Each number is 128 + 32 x the weight over its row's rms, rounded and kept within 0 to 255. Layers, rows and columns count from 0. Numbers have three digits each. The size before them is the row's rms in percent of the matrix's.

# layer 13 MLP down, 64x256, rms 0.0772, rows 27-37, columns 0-255
104:137175149168151140116209161137146109148208131055141094082125126175095115106113078097147073124116143131108172136107124158103086116139161106123093148135099209130134125165100141143135123120121140154121127078072077145121150106098153106086106127110122140121068169099096077133115142173135202114169112130141092112125093083125095164129156084129123170077118151086173121100112130109179232080104161139147191165136112125117133178177078082141149098097107085093096146168076151104116149158141138114149165131172073088091103140112110126078099190121179163102110137175130165143156088136133078141095159189125181107127116043132142128128105124045130170098156125193162171140098125106129124161123105141146104116134135132073104151104129137096121141116128119143128092246157124116112133120189153
097:112141103116107121112100170100126131172060143110073167126051135172129122132152129122150089098097140116111110185138137159118090133114156158109143194104125166166062128099095184105106094129162130154118086150130093116106163109106110144165147137125113135146152076127140126060147125156117127151201123170164118173135143153154109197158088160058169140186139107134150056143154169076149029127073153115119165107111154144143139143125124176124110112136147112165123145104090130108111089132133157162118112116064137129109200155146125141079103156098155168133128162188153095148061139106123114135045052130117112181142129150117138149139155136121166117113070168148179077088076178194180164143112146081150154151093124174113076142185148125141119115097105163185133133086162137129118130039078121
098:130168139177182139108200143088141131166172127178091144091124194141186105076092089156124138124172129101149154148135120161102145136154127099152177142117182144144151141109161174175126088167128097105135140103126128121168149175126150150143100207084148161123101162161109133115161131065153112121143111163127139141144166158041118127164113182101137110135087117193165107169069156108141130088074113146155153053129129101128196094142181181120110116153130140174125082129086121076115156145111094183130131136087161133130164121128129113193112115090147107201107171126104153156072100133106124168120134186119131159087105152084163143113048134080181112150153168151077111149204175133156152183113037114141123111129149068151117098143110138133143087127127098081120144069103166121120108128159179
101:075134191091137100110172108161093114091119110122110111104095154123114169098135138142122124120139127095105149098175092110160137103122161111145140122109116099120096127096200126112138127112134141142161133154083118115158173112072138078127136151139151203129165153132113122095098126098049068141160180150169133085112122212134111119170151078151151142149127128118105147129089074085089076145137055124102203153142113155073074140084108155170184135140097098143173108176160187158153148115091111103157116156134101145132154138084105091076113060124138123161106107170112188122087139155100132153099054119114141134164143154059108090172159085142117125101127132052137130126154055093064176078143166146121160188113149108139117094145072153123073128095125098115135059106076223143099133143106131
098:132136175094154135093133091164128136119142103122131220082101130140121104110123091063124131134139167147113162155127157130143155160146126094104112066097192047130158148145109137174174137169139161135094113117124129095052153119122064092132117152136087140192134136145097177112108111175144167174089134155158099166138158154134110120098124122137129077132071132105139112114113098121098056112118125094160124078101132158109212108112093148098070159132135153156155185136122144133113121101143090145167179113120100131145177052091088116125118107163162101035154141081157125182092139139135156139155105122136149138187163062156063123126123185142164186137120187132130091119074114110127141141132106076154160075126122214108169046141115097106098113119123175118185123119218121133162171111131116
090:180172173141140167154150086119125088125134148103047077187070173119096136156138084107106113133108113103171132130121139115137140134134115095158098124118081101124125047122156168094122155170142125148085136143089131167138145108167110180063154129099146144102149144069163115157098141056163152087126133088184096134080055159095162174123162134082098122133137170139142121117169140176121127147100147096088132133168164106129106125126115196119083161141099107097092115155150157126187071117123117195113142106094160137148212119139169157153195138093144126115191153074133070094071112097150160133136113106124069086098116117178122120153146157140152157128113073110149177162157065110103155111113189131147099121108149156174104209130132161159146100168148120108118202141055133187161127158108113
098:129119090140133121135155101127134090104134078105138150174076160095126072090098106153156093138141127083109101160095079142114054091157148126109133142172123207111118155191135123132096166146155148134111117191166101088133142111138094112110095158102103125139130162100081128093128141129161117115129146071104129106132071122070102171135082125133124143103143129173112130092187137142112151154089075070087107164163148172127123088091158172116051110096138119079132093088151124077159114138158158094134123226161116185074114135093142109110100087191089119163115097109083204161145070127129116122074108129084073134113113115105171090171071119138109196136085144160108072138109163154108113105121138160108152148192134173132091100134160135102055122111111126095111165055143062126141186109182168
097:104134178101121130130109149174092116180206109181095119117170117094155113148137072148163099113077169108107086139180100114122053104120147156105144141120134077144130137099159040138196168154113154153107138117094129125125068122106161120117155132114122115120099081107117108130103101142143153147123133091149127110127078114169154207145152159155100098136192139136122049142159162126135149154160140126151152137166127121081169118144133083147118156099090068095190136154040134131190088132142097157097105133168153062141112163188152132144189102168181132122153109164135075173134016191150161190132108124133159106084146130156217144150077088176106086136162076109111135105110090068174126188100152171125138109127120100128100165118101117098125135135117131133136073104121115101150122132123116
104:132112118114057167139013136110121100153146153168144158152115145122112195182164094096130112088101129151065071122126119129105133092137105133165117114077058123135108085124118205127138094132108180153140182120119121117114033126103200121143089131132129141090163072145100142080121127142118201157161118180133161124118115165064108124115072159157145127057105170110137114166081076170124118149134172158168184179131142156136138164097166145193116128166154169077144172136118185126110067140081122158129124174115144157112169133148135170092063139128136148148148134132140119069117134155104170164123088089130147210141117173098196144134141095132142170145131113120114163124104137171153099132111104151126151111128144142133135090191097142163108124100152142128192118151099176102152168084179085
096:125135142073147131115155116127128122134082183151110126182093068132093121144157135096129141183122137152071113093051171113127184124112104144082134136170074210103138128112070114073118133126151150174130120101116080112110168085107082141151133138121131090098162142115145168133135120184152139190092168127170137095131145161128161127193168131068099167038125125137118119108140084093157110085150093075079159133137133129055173098133186089146121118141150138165115155085148146057128154099119128166048136126099198075139128151186082133122126096148134096129111136073119083124132051181118107094150039141047105167122133127143128171138200097119119100132141139110135142107099146125137088129097137171105080121150140115089130165147098124134134191152118126091105086071122107170083131078129156
106:167136141113146143129109104136172142116101100092107142097130111138123108093175095135141171095099140182124149131107224148096195111129072098103125199184131222129144076131171117211093102082122092124084140094135116113128078161088139161046136110150121141154129149169121164101125150143068126140144141146159153132144138143106132147171174120157177225113184083182106123088174117133125035101122124130154119151105092112157138132128110147125072144104150099116071134140172073120127146119123165095134094117117096119124128122059140142131110036113066085150096093082136139085112125106139130111159131157137104146160064148119145126132153152143145140107131186133144160129098161139137081163113120113125109156163090167170095139133162098095153139074159130175099164048180084195081119158129161